config.yaml
d_model: 320
n_kv_head: 5
head_dim: 64
norm_place: "pre"
norm_eps: 1e-06
qk_norm: false
attn_scale: 0.125
bias: "all"
parallel_block: false
init_std_up: 0.0297
init_std_down: 0.00192
beta1: 0.95
weight_decay: 0.081
warmup_steps: 200
final_lr_fraction: 0.05
Each number is 128 + 24 x the weight over its row's rms, rounded and kept within 0 to 255. Layers, rows and columns count from 0. Numbers have three digits each. The size before them is the row's rms in percent of the matrix's.

# down: layer 9 MLP down (transposed), 2560x320, rms 0.151, rows 2020-2101, columns 80-159
# up: layer 9 MLP up, 2560x320, rms 0.156, rows 2021-2101, columns 80-159
down2020 099:167090114119116101207162122168132154120134151175100173151151112115127111114111149170140126145103147156147147117087103139158113119122095120113137143186122144115153151092122123102094134119141144145128107123103109099139115169149131137103118133
up2021 100:150142144135141143128103117110127150097139141158148153125170133122138177173158087185136133148159132142128138113106162130169137118117157128088144138106131119115138127136144130118114118153155141146101163114115109120137136109126127137090115127
down2021 095:098096109124122084136154125100123095104121086125139096156127166094104163131096142117156066161147114100151142103116107171110137151086117098057156136123136118095121118178114101121114096166139158106148074139144102116142155150127111156099124134
up2022 108:111149114087136125129094132071152145151128170100157137142103122075103156092172145179116162145114157112102172097106121116136149134128132135098108133106069166189093102144155132123134099096146104163097153163128103142125161116118130117119172119
down2022 105:108122148128098108152137093136110145141111128160155113155079108078121133079126136146113163120132139146104127096126152111124146128136136081168101087091109139155117166114120138127143146122143123128093087161144076138129127131105084116155153111
up2023 105:095154116135129121125136123117115133128142146106125136115082107134123110166114121126124124076151144135117095124131146167135170127173134165174120111084117115152100118100148100143121095166130107131145123136144081105120117159092122131115169094
down2023 101:116140137123155154127174127100161121128111116142147144139074124112124140106073115114113112118138118103149128113141145147126083118128133113120125101111130126135123104127107167137101168184143105148199053120102136111135092108126125137113141141
up2024 104:081085115120124158136160150144092118124126137115141110172120151081135144132167145150122122131127110149110182139124155133144110136118159116153132126148080124097081150154096145171136122151150114114122138144129143135085166152181133088125128153
down2024 100:117141149154119142149162136136128136126120112092086121158142174138125116097109125119151120145155106124161138146140104141120143174120095131091137158085140146101114131114112149137120139102089080098164071142132111117149127125119069126101116127
up2025 105:034105115163131101136129097170135131127144124130099105128150124137101165116141144158133107131126116108119147129132084128132121112091160105118141124064125116117136121117131122113152125146114148107135128104126084110106108113128136158128091158
down2025 103:095108094129176162111093098188115167141094137114132098143081122128109115126113114135086084118148106143147116157175100138112113143109156122142125135100095125147136095133131169117093140130099098134118138151126079114175104131100155152152122115
up2026 097:162099080107115123140152109122174113109086130128140138148115141115127107114157115093109107142183114106156104096158139137118134143139127142093163110109128124134143153143111148122139073110146120119088075127134146098130081116160183105111127108
down2026 101:113097158042135127116108153086090131124129098099173143171133108132157133152111100093171115145118145124115147102101125102148131099152127151150148116132131186086153113157131132138113166110124150164147128178153112085143131118159121138140116121
up2027 106:135128119157135122141120131135150107121142165160177107081146166113108126139122111140104113126136157126146138153154129116151101145120133111101133134153144075086091129074127163119122110120123119104132085082134130163103109167101109130099121184
down2027 112:144123169148113119131079134144114107157143141142160113102133139142130110109136132125088083108143138135110197133123165146134133136135128130121093137101157103134124113126121145087160125158117128111169120107136097085131103137153123099121135174
up2028 101:126144126126155103138132101105147121118106137104132153137121132129119114107073183120121165151064153113132072136167166123115117133114097106152138175161140148168133123166112133148171073125118131129147116119116160113120173128135137137140141128
down2028 097:115118151124117135153118134155146121139112138114132146136079129100117082144114131119128149109144104110177130139126110142105096128091145141113132109151142142135112079146135127132104130119119112100152122156126173135159132133106159122126147126
up2029 106:043147175112126132133119131114118113150134129142157145125136151150124117186146100129124079185110081132146141128167159152127158129160109109129074145101129152101139152113113142086099143109120151134088118124159098129134137122102092111139128105
down2029 098:133128157129100127161116167090174128112102078152117177151105125113114135140178131145124136127146142134137159128125114140085173120115117159105128164115107144151121146132156128120141064074164127126157114121106109120079114110146156128164085131
up2030 095:150109128124120141130125121143101146105097130102134106129126116130121141123077077106138146124131189119096111157118107092107145115179111121130111132091097104116150142127124136128106147130154145119135123138141146145177147147144154137120092124
down2030 083:127130119133104157166153154178095143157128131100120125100149124154146128148105102127146112131130154133094109120084132117129124149133122107163093125083088126135140126100079119167132165095131117119183123163092104094140135090101138134094110083
up2031 101:127121115116094098139137150144109168138108141118157177139106159149107110133159158139115148168080167180128137117136165137082174121099116125124150120111130124113116199125171161129160131148124167131097184116154116110117151164114135107143077125
down2031 094:133138104133117177147161141138130096148116139123144116127088131085097117144131104097154110165113121086173082117136112140099120141120133122096149172110136154097145135107154143108125101108126100161171076145132124104133110102118133160073150121
up2032 090:127148137115133117148105160095160099128120086156140124100122189091086148122110097111136123098148139080151083115126090142105135132115130143154145109110113123120119141135133091104131112120178122121110158078105098111109139127126136140152144128
down2032 085:142145107109125109122108118106171142141129190124138151122127115106122121095126142098129131129177147136150132130128154116139105104139188176136128130095119091119220130180133163106137118152100106095133143097123132114119108160173140147101125162
up2033 100:140127150125116098130120111116157144084084121161123095123141111131141145158141126186108132075170103131133132117134140119150144139137108148123133150151153114148147135144111102095110144138126171134119104130127181085120158111100110094134144138
down2033 100:106143142087172127135118116167110142086125100117115136110135133116066121137095128112102159125116124151121112099129072122109143094147088109142132120134137124098139110117103110164135094161127099100144133108150141136188134122161067120147164127
up2034 095:106177120140083166131158115144144150123132132128115169115109102125151115131126118146104130138117118158093125131124113092139134123148126097137115155107116093100139123131134149098144121137155116146093146124152103128160110133160103103097118127
down2034 099:108193157142156109141100174173125138100143094126133136127141101104138137109085123160180134156162094094126150140135129137105149134096115140102108129131119102155098144112115113131090155135118122121171124155164138151127146138101144170134108126
up2035 099:146142111156116160147123141143116177177139146126147150104085140170121145146166096125106138138113121127152134124173170083087163113138132116125115127108096128138152140121112101124112127136139086130123130144114139148140147085128099144117129133
down2035 093:126128105113124165127118133100169112120101135170120112190145131136079118177121151124127126123147182137145148109123143135118161125121087133111143142126176107116104152130144140076137132134137152147135116128122177162124089154110071110076104090
up2036 102:171149175138149109120101130121167141143129152137090131131108115148125108115103117139140136122068099110091123067101156137130142175127131121094167125157104116182119156100090116089158141096135125178103116130117146131112132116153159142095187138
down2036 104:106078117141179166116185108069144124091098074143118133109139118107159117107148143125137107118161156146109134186091134150116103147127154092106115152092129148139115166116149138139151142098154096199168169153109118154131159102106134158131164115
up2037 094:111099118091140103143077104135097148112133144140168128115124123081149118163093157130121144130058183129151141122148120106133162129165117085123143169107112132131170126050144087090130107147119136124125124180144117146101150161140105104149117171
down2037 098:158156110126107130125144087140150148085076146168126122135132144155111133082113162157158150122138068127101120110126095136146140118103089103163131113156135091100117135178103129161131150112119107085135134107127162098087132130118152150180138108
up2038 096:133132177118195102117110120149149117147138088130095191080102133112140121137139108146125123133166164145138161131100188161141069119157095118111134123089127098141140100089137115133086137141125120143099129145138112169097128133055135122142131160
down2038 090:117095091130148135128182128098152118107131106174131152103110150133134161096157145125150138153101144137139100153127134094108155135112170129104136150171130142122111143143176123145133108144155122142136115182128121148139144139141159154104118102
up2039 097:155114134134152124113124131118096144150095139094106129125167087122153125166150137094152138087125155095145116151146116128136175083133078140168081148115168072112128113124152164128115085091133121137167097137159126094107126161101157162095153140
down2039 097:099153123083125178160139117120080107158145154150152162159125178119111151103119133116152161194131107125137130178169144122163112178133111088104194133161143140125134145127085081108076140125153157113101121134146112153130148154161107114114108131
up2040 098:163170109152093128096102114110127159071121110133126103143130134127156132122153124108132156121137108136116117148140117156112139099161171127107115201147140110129123119107100154143116142154144088118105120140108129156113122122101135137131181122
down2040 098:132097121137119079129127179130113087174158125136142160094100110111112132143124143118109114092145147106139187120145106159105138113150137097106117150123127157143102144132120091122102170122123137111123171094136140125109168115111114107168098083
up2041 101:130119087116082150108117151127123150158109080111087097149119138110104104130154155114111170136095153117110104137102109122119154158121136116104156170114110126129112157078102145103121138126155110079129135133132181109132116130157167133158104119
down2041 098:102140122124157120102154174150119136131104125125181157149155136150129107120132145110113134138105177146111109128161155146088131150146108136096137106110100122109100118126132102160120140164134173137148123155136139136149122143117119144162126100
up2042 100:074076129110138119136180153125158071148152098126117173070117134151150138129151110127142121125155140137132141148157130116104095149123083161128166149146116154130164129080099147137150133127092110124114074127117117130162152158155153142120083108
down2042 105:125081141118102124134151116138114096133113072134109127100135103093098115109122080148149142092159108133182115115160105136110130108154161140148113152158166103085130147151128115110116096126125140142127164149100139169179084135154102136090132139
up2043 100:130093109121128115116148114148137122146131124114107116114122105129153133138085126140119145145129144177123155128099112141125164113134150083083122113122128119147091113112146125101135089127142098101127111137143122133121143132132136097148177094
down2043 094:130131112165142141159155164096131090111155111125132110123161137158126119139155125133131128091116116138157125159143120126107124132069078135135131142119084157108152153093140096116096089098150160186136112093119173129102152121131126099103099150
up2044 092:089154087102126163145055119145123123134121107121099109157107059108098107161122154124130153110078135128144092112144088122170134149105107167141125182129141163122133125099129119132116133143137079127105111140131120112141125164113128146128146137
down2044 090:119166144162161074139150161119113147112124106130145117100136126139108106129121162111121087155120114144107144110109107125161154108099128084104140140129132188079128106167140112133132129092120119108135111151148082103092111146134140174147115164
up2045 095:109134120148163093141124148145136143158131087149119106143169102140141128145144137102138091104134123102166104143151150111104150149119135121121100106151130125123108141120135154174167130140158091136112099161115154117117131161142154144123129147
down2045 090:153130131124129144152128177114179118096116127073180120126152180142122132082135161088104102125145126125100148123119153126161107113119106162139154149093063094142114129118116135153128129098114126139135122072123152120135133108109146131083166188
up2046 107:160154089111152100111093130068115121129149115101153154108147143124123100148121110086109115138137133136190113133130080143149128098075149096122111149072105127102122126175130162099121146155158116125108103118133146137116091122097145133111131112
down2046 111:108168162101143139127114112124086123129138136132123135150106151175157135127138106144147125123130112149221155129094149158135080125158131147143156153130115128114161109141146080156098126129149141086159116151083099130191094116103170116161151133
up2047 104:105089113158094093141132139122179116089090081188160074136074107113136170134118106112135100127112152160130137141135144153111134094112077119151123150178104064142116127098147147146135117139095119107121136118092143124141105140067126154108169130
down2047 111:130126122167155113118125142117180159126131114181113156136149162105142148107110105134156130120162138092136065103113126181121148144115118114147143143155144094126089111102107186112139090126132129121131171101128135119125134155111144126137140083
up2048 095:064120134120111108139148125113107127121115168097132113115137168118148126153125150122145177142116167121113116128108096092129147102122117108118127126138118106125147127106126124155091141124184126145108156163130159133145139103108184159133123114
down2048 101:115097118152134172141120107150136118171130093156129140152159143127120148097102140129128143103150128096147123131127105123136127138096111223142152116142126090139139129137111106129116122163176091143169122166145126112132109103119108091115123118
up2049 096:132125197143125082165147148128143042108138132152118105152106145080102151170112103109105116124125131109098131188132101168103136142121117178137126134105156085125115138111140125117140134130133137132136128135131140153128159124171115127107128126
down2049 097:120155106124145162121108113128154109109112085140066122105151143140127114118124121117086104156132121136123127083146143119125135124140132108119125110125132172139143106113129151119187184112144124160139122101148074126131148082141151126089081120
up2050 096:096171110165119168119119175154172142139140146142127142107105141120125122101157142078141139149158115114116102113120081157116134178125164150124118147120096125161141118124130129090107117078096150127100114124125148133159147101155135144143140138
down2050 092:134072147122150140124156092097089094154085134126106142163171131075122101123137139154114154103146172138160134133114125158166153096180156138145110086157098130153129148136131133140170168113182138121118147121119151126142117104129174124092163135
up2051 097:166172129107157124146121147119064143094138121160133188087124119116118161134114091143124163120161092154105140151133132142088089142129101147157117142155155160107132132123116100115158151133098134118097133129133142111140144092162143108118119106
down2051 102:116133134117126169131182134125145145142159140122114131155122101107095101127110120187136141146108174138123133119108122152128155102124093137149138133116118124166128148113126147149114149152066122105162116148128117134137155115144185125114116124
up2052 109:181146156119131100151066117091150131159140145145154128144110149104168112136139087160088171148127116160067150141140117102138085115176164125118126110155170122154161129091117130103159127147149134142149123113135128106156140117150131166151173107
down2052 114:127092106165163130148105166097136141110109115141138118170148137105128140130117126110092142123128156063157121120153094131154125147175198141141108096108094144144132087112137161126120162135114073139154160103138155149118101126100127129150095169
up2053 105:158135154149092126137187111061105155127136119129083143153131098160108106150108142172152118159114105117146143125143142166145106162124134108111065054121101113110132126141065117099104140113153141088102132113151121137095110122115120133098142138
down2053 102:093150121124165175136116168148122118136133137080141101151110108148127132118127111100145125141158148116117078120119130147112151127146086149131174143150156136158121154131124157137128121125109088098126157138165161116139139120137086104127160141
up2054 102:113124119158111134119146140103107048120131178076130123100121124121121121113144136153133118129159124151138141129130114108140094144157138125117147095162134117092125117136104132080145117098132188131138141119137123120114142112147102147135122119
down2054 098:068113100157107129101116135141180138147100122114136154131121136148153162140100100136141152138141111110145123122121101120130106134125143120113075142117109139099137117154127142128087089159122140140143097115126105125144111155094116119111093150
up2055 091:134161133098144146136151135080129124111108094100105116109121115110112148125134111126128174139101131139148120188121103149142114111124136101106134151132160118111140133151104145136142093148126114136110122132099118109135101055156141157171133125
down2055 091:106175144092147155082090149120152156103154156149107113146122129145169124115143150117107132149110141088158089130069140139128147109141131144167097120107133154074142110143134138128119143137167040075103119162128082124171128101144094152136095103
up2056 099:148171143129119118149094153139138126112155080111131135154157137111130110173144122166160113139131162071109111118125117121141137129161116151148132149161172143126129118124083119119120123108136108154114148157137155141115147125095110116160116129
down2056 096:123126076143187131144098141140115140096170122122119149138129112149123129178118104148138137159171100132110115122098145104136131143115133116101126130065146138136125100087123137119116184107074117117107146116150134112108094152138169108173150112
up2057 100:113150109119157100140092107108121123074138120155160135097131136134116111130118126153121156091111118147125101112111160087144145115126082147093149139095145084133218101129151087116155141152138145194099129144143161094101128146143136191141117162
down2057 103:139180144129142144129122130089115131115116106115075143121138100137159127139110117157112096113128141114159122151136085113109122145143115092059083097148137145118127144115120140146077111137082150122153149113120152157106169145166108155112151154
up2058 098:116141144138105106126113109115101103105173161145162132126093141139140105187157135130118107127142109178113152153140152125154113113114138129160112140126118119138101097123138128112132152146130151106098107120118122132087102123138133113137133119
down2058 090:092107086137126162146107137137146112134124092124160130117096150104104172072142138093173135154139147144129119111160128123094092113105075133119106134127134115132128111149162139101158120054110118152154125148114139120145156140144145103118157127
up2059 105:159107114133130099100121130142158174153065115146069110136118088137147090144105128172117128093095158134148135109113112114119075164106110129146170147075155122136149135098145139106146148126139119113111136125117137149137141140150147134082129140
down2059 108:148137128119156142120124162132123129171168147158126148149207113146184093114081141127070091166123100117141124116141123144117112090094103100115150155155133114120111115138139113129145119115162186131135141160166126090130168139176150116112156125
up2060 101:157098154129135104138152168126150125144110142149160114160108109125140139076155144109148130136149110136126073134130146142151160143109116128111150147125101123112134144143215144090110108087124102131121153103120141160128118157120150116147077111
down2060 106:142109156130124154133079123144130133149145113150142108125155105088111138183137128147115153160142120098111104132123146126130137197134147127156106119105148097094070129121082189140142133093133141145151116088157156081138125098094123123106187109
up2061 089:132118124114166109077106124120118144145109137152122143144127157124126112135132125135117156138151110099114098126151105096104137158086121152095135138159129153158150176150117128130115117098153102148186151125124143146162124143146093118136126090
down2061 092:116115146148110136138150126146128129127155105148142122123112094117143121085116190142120109135095168111143145169101160157128121092174141133117141141139099121095148112117122089130096169119177135151117139119132109112112128160084122099073115182
up2062 099:133163127136098170153113119120164099162131129155120131126116157125151115141112153112154143140137108176150171107120131118128181159113141101142124159147144134148143125156127118115115135121110129151129118147146144172087103135133108150108131086
down2062 098:072115141111130106139109137140198157143097138125129142127117164118125133127067117106128131095101131108086124144103095119115139156169106127131103144138098067134140120142127120148160142152125147120170120082139079094121123119138159110113110108
up2063 095:095110130124168098145107152190128146087104095166123104119170106120170150148143129129151106104088128141118132134168119111138132143155100136092175097128121114142135103097138157127090140072145146196145112115096155122106123160120151121123138161
down2063 080:090111112063134150116137141127124143128109130131128085134144126092128148133121126086126114170117099156187134143109106057137127140169102148136151130134155146143123098125121104108090109085130120115200134112141143113141106097114098085122125129
up2064 093:119147151116111109153132179154149117094152148155119158077130173152078068123096131135139080142152100152109104118149140098088124123141104142136095127154081146114147129105153121123164104134125125154144080141146122126139160080117102149145104127
down2064 097:130124127146166133060131138094136148149132142149111150186118115159123130137128115094131118145121150137087070118135115112150163152160106091135129133093157133119107148122136138158083197101159126105120123128104166148152070113147142133117118124
up2065 094:130128166117104110110123132139132178126102140132107102133153148167135137143102117148152126097142136145113121128136113128145152135086124146130161081144150117167101144121126118139148113118120097164087143133134129127103113135119147160137172129
down2065 101:134129120115136102148125147136142144078159197116136107119178119160092166140144091115111145120148192123145097127119092103134132102092126172125113134112156132142128127134141133132124117152077119167100148138117117177125134113091130124132132118
up2066 103:136104130119127146115156124088116081106105120164168093134104114101102134126104151123177082157135111138105082162109110162175098131102164135145144101117125143138109171174130138150116153121084134128147134154111126135114143142099142119075159149
down2066 100:102146105124136106167112098127132103111131156117147123134167155087153132134098137123161098136162123136180088114111152138167155094135115116124101111127117124150139150163150079153134135129153122114141123136080159144122154123110130109159159106
up2067 098:137108121142115091114135102141136120085107132110117140141139101150149117098127097184080172117173135129182132110130097136083130110144101056104099081158119107157106134105109111198144129103140093106116140109124153145137137190095116123094115131
down2067 101:141152145142142135134082175197134127131120130137120106124123132119091121156112100165140138158106137161106080100100087142145116120134153145138154116181109121074151137114118116095122140148105137135141130091131111141160088133170125142145122126
up2068 094:091127160129140138116130157118109171115108118141149095132091086192106106162122136122114130114102097170150125133131131166155137107138124126171141109113070116142110137114118090137114132101133141116094154133116103157137155136188104138126132159
down2068 083:108141139185125111119084113073086132153115118118170100140086137069120117117096137135144120137102124111112123119136099079139111164086097136099151091136120167126153121118129117111150116112143149145021121133098122111107124136106124140133142109
up2069 097:163125144109168117166136171137148112147143106100134163162115115159119126120116095148129140101189119112113121125157072163149142167129071134124169129129138155146077131137093106109136129136129100096158103133133165099137110142111136080131097127
down2069 099:108141128146133151098147128137119099127134109146158151121144117114148122161148181142090104169073115133125143193119127153153148154108121161118119124124113156124157149161161141157124117145114109130121158084148118194102141119126130178139133062
up2070 100:160153137117182140131121114183136104149145138119061154107128161138110173144128143143137140094117113110124142100178120115134140101105114149157161115095116113081111123097096152143171165128152118168098133120149115132126101155155117140128114155
down2070 096:141170138116137155105090147124101134114113149157119088159082124134152140116167086105133125163129115112156089114121122116167152143115114093118117119103142153115119133134093114152148153137116166120128140119156174118165099127137129118135103098
up2071 100:119084127139103140183156127131130141145172110134149146124115102151119134120129103164142139166095102119084114126123094114136120091152111146128114127111089192140108121093123138134049124128142146131123110148124147162122174137129127157125113102
down2071 103:128102130112083148116116135178118168090091124101107100147122130138195130106110092140161126135119122106112110113135152137162127117096141123130105153144152115109144129156182103138086128126150096130187094126117141143190107159127138103155133185
up2072 097:165136141090119077140133080120117145157099121131157140144140150144144155156198145093156181111115152081067160139197131138108135155152136103121161113136125155123165125130123171108140110116133092099126166150116107135106165131158122137139105109
down2072 096:074088119097101144122098147105121194109119165143113096125143124117095148126131132105110090130111117120127160156106111184156140119108146134130130163094138147145112105125149114148139132116138174159125137117137130094147122140073127135155141081
up2073 097:142136112122162178107122141121172152135112118113159139102138132103158119127116160133141134138137163131104145116162204114195134121167114093120140111157135140122149136090168152134110130146097105168143123139154169126091158107133132110122103097
down2073 099:142158137144127125134080110135142105148112168117097125147090105123082129159135138120140121125124089091114122121136129122126170115123134111140126154104088124115144111136104139141125132097195129151110124091130132159145167098169124145086105119
up2074 098:124137143116099109136129133152163142158133118084115141100097109112170121173137120146119127141135131158142133174143101129108197106133097120109134119129139079169156141122151164139131124114121127143119127165069112138144101130189115106161117101
down2074 094:161103135147102178084165113138125140146079140150130115176160147093085141086086138132124121112132148191105157144132130133165103148117147140125115165104128155116098146141113116150140125127181156121119133122135106123109174114094097128088156171
up2075 089:137127122148102089125150141133094138128133144145124086113108117163176171121128146091088101115103166153131157109139131154140118069124150111133107104087078127084104118122123127090134114138107147112087130193125123135155094125126103135127142106
down2075 089:136144126156118151134146106116141169128110106111063153122164141123150156118129083135096106113111137140156070103153175144091097101103123140078154126123145140134137084117153101099151148105109109162196112090104164135143151117112127103100113166
up2076 101:122158182116100129130156125177144101158133126070109068096137155094167133125111125140120136166119087127081114136094133108155107098098124154134152112111109139149125149132128116097132126127125109169110158161096130132136164121090137156129131156
down2076 101:135128184132054130167084111128129146131064115173156125097127112096091126107117139095113117108156094153115179122113121132112122135149167150142175138088142153141119078122126120131142089135113145102142145128124133138116146119106141127108125106
up2077 108:112148137111129158155118092157163110153151143111099105117112109137119092190169172114110129129145145152119158150153138117131112132116124104100167155135125102153138103118124134087142121155143105165138127120121188133085162146175174118119096149
down2077 104:175135115136115118169116124137108142174095131140135127148109118111115154129127144094125121136118150152120110075114110093116167117137173131096134120166155149134114100109112141096155143145120119127168143127094115137122091108140135137139117172
up2078 097:123139153175135154140109140149150088122131137136134135128150129137091122111141105150128116136133097113106150110150144136152134156135150131130132187137083079112116126180139147081139149098131116135082145108103088106131129100136134121123136121
down2078 091:140161135102125075136168089118101098111112133120116098156123088120100139142149111130138103129136128117154149076150136151133090114122133064134161113105133118118166109154118110145094158151155121150127118159108116103125133125138091139089129137
up2079 104:118123117159142136110106161149118117117145176139115138110122081085158105124125098114142153105099128164154134157149089137174148134133120098184137123171157123117136107079148137136102166127120084102095140101145176105134113114147133144164136122
down2079 098:132130132139132142116114085115145113131102130148121141101171135125133122154115100087161127093106122192141098144163104155148091124122048135107159113131171112127137099109172076148105077171124123141168108102179122130121122074124122158106142108
up2080 095:124112148139165148152108150118099126116144167110088130116115087135129184139141154140091116118144103183117165136180131155127108140116075138116118125127098115129105141087175113098132128137104127122091119131136126099126121108072142171145114098
down2080 095:107149092100071156120156125124126092130117138176131128127095130122139100114159123117123118112115108115113129119111113109135108139132144099090135164147128116137150134161120113139129121134147117115138144156152128140179108141134095114113105191
up2081 110:139133131104132089118090142088137128148128116100126056104087106143097104124162122118147131148107110134140106104152132136069150156108087142108168146145113128135152124136175121134097089115131127124114145122134109082106122107096155078164182115
down2081 112:157093102122097142142144146111127156126105114144105122127170141122105163098111133135132114138156096109102119152103108129154156113139137107124108106150160111104107104100118099091107143132135128101127141106115089133156143123109147130110129095
up2082 095:126169149142130139202139142161118165136129165150123160107119137099161074131127111127140114143152118076127123135154103149130153100065164106134125146109105157143134120127157118132121125120094106098165140143060124094130083195124100106162113149
down2082 096:125115110122114117106085149129129088107135088119125134128151182077124110104109123107126126098163177189139117145080122122128115121140118088148087074130141153143125104106122132120132159110125125116080157146140105115084090103158125101108164142
up2083 098:149118137101133138122090101109124115138141150080123130131116139080138132175134114121102111127083156086063137123111135084124160125090130166083140161121147103104182183134142134147128149139128140122136105128077092129125149149117096108116155128
down2083 100:164102101133138101120106103104145148158116121090099146130148067111127187131108164163127112131087106099108117146157126151092132133132065117122146137077140149118098123144124159110142142155150092170157118103150163110129116131146146161116135090
up2084 095:081126115109123176110120122128127131143122162102140109134199137168104115168148156117141156093166115086172180157103097138144109178127137142108114133093149135115127126089144106165143117150133088112141134102115102125177163076107138151168142113
down2084 088:128138116137098168169156135116167108120114117154130124099117118111118099121175113121101084133134151140136140115111075123097134116151155209105138126160133065129137151157132155099156154155098142126178120133174081114155170120095115152124115112
up2085 095:125134115130106106124139157086127159111124082148153124102125134121128136141130083138160159089117098142159123136169125150096115080133112105140103139116140134133124152170139129116096117142156117116110177143093133161135132114140119098135110086
down2085 092:135135161145174136154090112165126140145145119133165142088091148114131127101140152120160068120144098124138076125127105145137130117128136087112146142119119135141148124106137139173106121099122121119152119154166103112180121137104143147126122169
up2086 099:156144095148112147165163166105108087125130154114137160108142123112121150143176078101100118134109112158135134106099103116127165127155136108133123133117138097121137110131169121135107178105089122172136099108105114108134149102096123134137141140
down2086 103:160158158104118111119153077115076142093126145092113152191131124125174142105090177147101160123132170080140149134143126096106163113127058110106134122124106126086168118117122138155169070107123190121164102101157085108118097162132117128129147118
up2087 102:126093109165146126107130113114106154112150129127122129137100147107127156114151136140124118096159091134141138113120118130127119102147138129130144140173129136144109131178137126100178113097131131110090107134127080121119113119128150143113150120
down2087 105:114171120132106119152094139106123134122136087164137131125179124142163106131139191139152141111113164130135110139142098102105128143062117131128093121140087123135100088165103150087162135109147135100145117142113133129090159132139152155137157080
up2088 105:154108125113121113159126143193121181119090109116080110103147146105096122133092076111147129183128156167109134151072128099042123123116136115141132138121116095139131129128110117134153169150145178101112161114113122161143142124125125126092115118
down2088 106:128055115148117125104165160157115138135117137089112140101143125158106158134116113073141123117175137160104127106069149123088112084093109143119144117117117102139130146135086098142117150113148156083107149122115106130162175119193143168125111077
up2089 101:115146168095182156070128113134178115135150121099127151136132125118149130138146109065153146130102101117099146097123140116164136123143107119131115158114094139090120123153137089110136120140152124081122148116103152131142126106138074097145181141
down2089 103:116177126121058146140116124130108151130195100123147129139142178158102129124132125136144135157102125119092134129094152161136126082148120126123096101136108176104161109103162122128111138130098141109166082120144126110145174128143106118086136130
up2090 093:079119138122193148173113112130111145091102117101133105122136140155109102126122158176155138124201128147141122123131176130148167155115142152118109134080142123130134099115126094193103117140151134145115103115131155118136132177136124104108107100
down2090 084:082080160115146168122089138098101159089102110101168107135116155151100127137115119146128125118136118137168140135131112127160100144111183081104121089120135130123141151105124095138084073157112119151182090149145158101135163150108108104096118110
up2091 112:167150111150136143113114149114112147109146145114111132141071098159101072131136147105102126135127118115116116147163144121111145133142153147111135150092109159121151129111120137144120122119128112099099103097131123117153118134106092112152118119
down2091 102:138107106156128161115138157080128111139164116128123121155096155126112111097130097075080068140098098119127090152185120105095130115107125104085157121163130169145123171137102133127098134136130108116152121103098152148114125117126110125119114126
up2092 108:162160094140113126099133135163147140117149091140107113150132126150125157107139149112117107113127141108120176115121159131125160156126144129110137111129142112139156175132135130127152140091147101144108168131102091177134111144147110129109170110
down2092 113:128114141105091141119072148138103097141103142133116150121112160135136142093145142117109097102181101109145154095137111126131127142109126141161177065122122117150148139165093136132100171114120158102078087122171074124133139143150127128117127156
up2093 102:108100119121131123132126155136196190091107118159073116102142128147137119131120136123113107127101144127124108124134129119132103101120125125115124065151109105137128094129126122148125133120138134103107094148173168094155086130120112156111137109
down2093 099:142110114141132101158139145123108108150182130116143158123154161121146167093134174109135094142141140102145155150128154100127100157100121108177112106168135101130118145152109167111140139135097096123167163097129111117159172120121121129160143159
up2094 100:182105109114145113106139150092138114097087163127135144094173116117160095156133141134153114129140161129135118166085145113151144101127095144129176112102133127097153129130187124137194134153145139120116189158120144134122085131133180100180090127
down2094 096:161145106109154077140126124124135140156134138135129142112160118162112113139093142127082112105134148119103104112182126143117125171118092115072087118079165068137108165118158127117115138178118087132138099121125096139116139140139117137088105129
up2095 098:137093132113144121140158139126082136147137153142112104136171112143128085123148151149123116141110154121140117132160155136153170142130090179116129128148149119121147070151138105111121096145104149135116156107095136146148152138130136107149135126
down2095 100:121104113113109111119130105122092130163110095083100155123159125134134130135105130112071146133112128121170167154114145104120143126136147147117162100129131136110153146090132138108133155136127144128138158151143128172115133113120127117149086152
up2096 095:128136133087124124133118101140153128115118165106093127085088128183106127104147164131119149104173153089109107144086119136097125141134153107157129113174142103088108130103120121111133164114135072113079123138130107141131086116126140174103150111
down2096 086:122123162123058162113143089128113112111131151121096148176126149068117165119133132105115114110108143124142121152139075130085131114138109123141126125133142135119118096114141123143125131165098112115134082152145136140150107099135145130076131111
up2097 107:150099073164125110095147133121085114152113107169135146104141145150103114131109138142119180114136119112147103132095084128099111104135138122139146121121135108173119091149114172136134118125115132148106169128099142107117138100115154107137106160
down2097 111:108126109131134087119113097114128117092135146147136137091091122108095064114137132131163125132108095125142117116143125124114147082163105129132086125155109125097173116134150086142144122105152132086112095102147094138075164128146133095111103136
up2098 107:055155098087101108131139092153123122153129111144145117102152130156116153131118177137103091126171125125136122163183126186106121178129115121119151142126152129144135163103104134117106096124086127126112116121106144110113116147176098169125115143
down2098 121:098125160167110117145159142134123140120139131139162094104175098148105124122154127135092119119137127127176113122120120141103137108164140142145110081167134105131165162101160120171129118143079167161124138124115145076126141154144097177141104124
up2099 091:136160112117094148132129106116144147145149149137140124138109133114170147155167198154064133176128137162129116165131094127135117118136122141148147152135149146125135090156150091125101196162139175137104109113120142129085101166146133116102139134
down2099 080:105142133144140121074088144123113100162074198124120125159115177107104175119183122150125113136137153128137131131138148187125140117128152140164145095131155153131146122101090141172110127142127119178087101126151145100131117156159149099126111129
up2100 097:106122139132137135182106142102127146155117106142157140106117094132183124136106161148093048133113153112131143146104121127156117090179187074126152116127133136117092095132140081112120099177134105171078092139112140120100109157158141100069129133
down2100 073:126108155138143131119161146138102106134127121125129106124155146091123130101122094090133139133133133138150090099135135122115118111100102141106106122161144156129177135094105130140182133111142139135030137124135120086148114112129123164108143146
up2101 105:096124137105103128141124158162087117135155165111143110118149094109181119143122118119123125129082136152112129105149141142178134147131091159158110164102123127137077142114171151145173157157163141132128135144098132138170094152142125090122163122
down2101 109:109148160115100135157173090105133113135119090109105113117130084110135124135115116122096158125133180151112106123113100108118157123157178163122127148145118155158110092106136131147088162164109075145177097125103128137153137113092140131173112119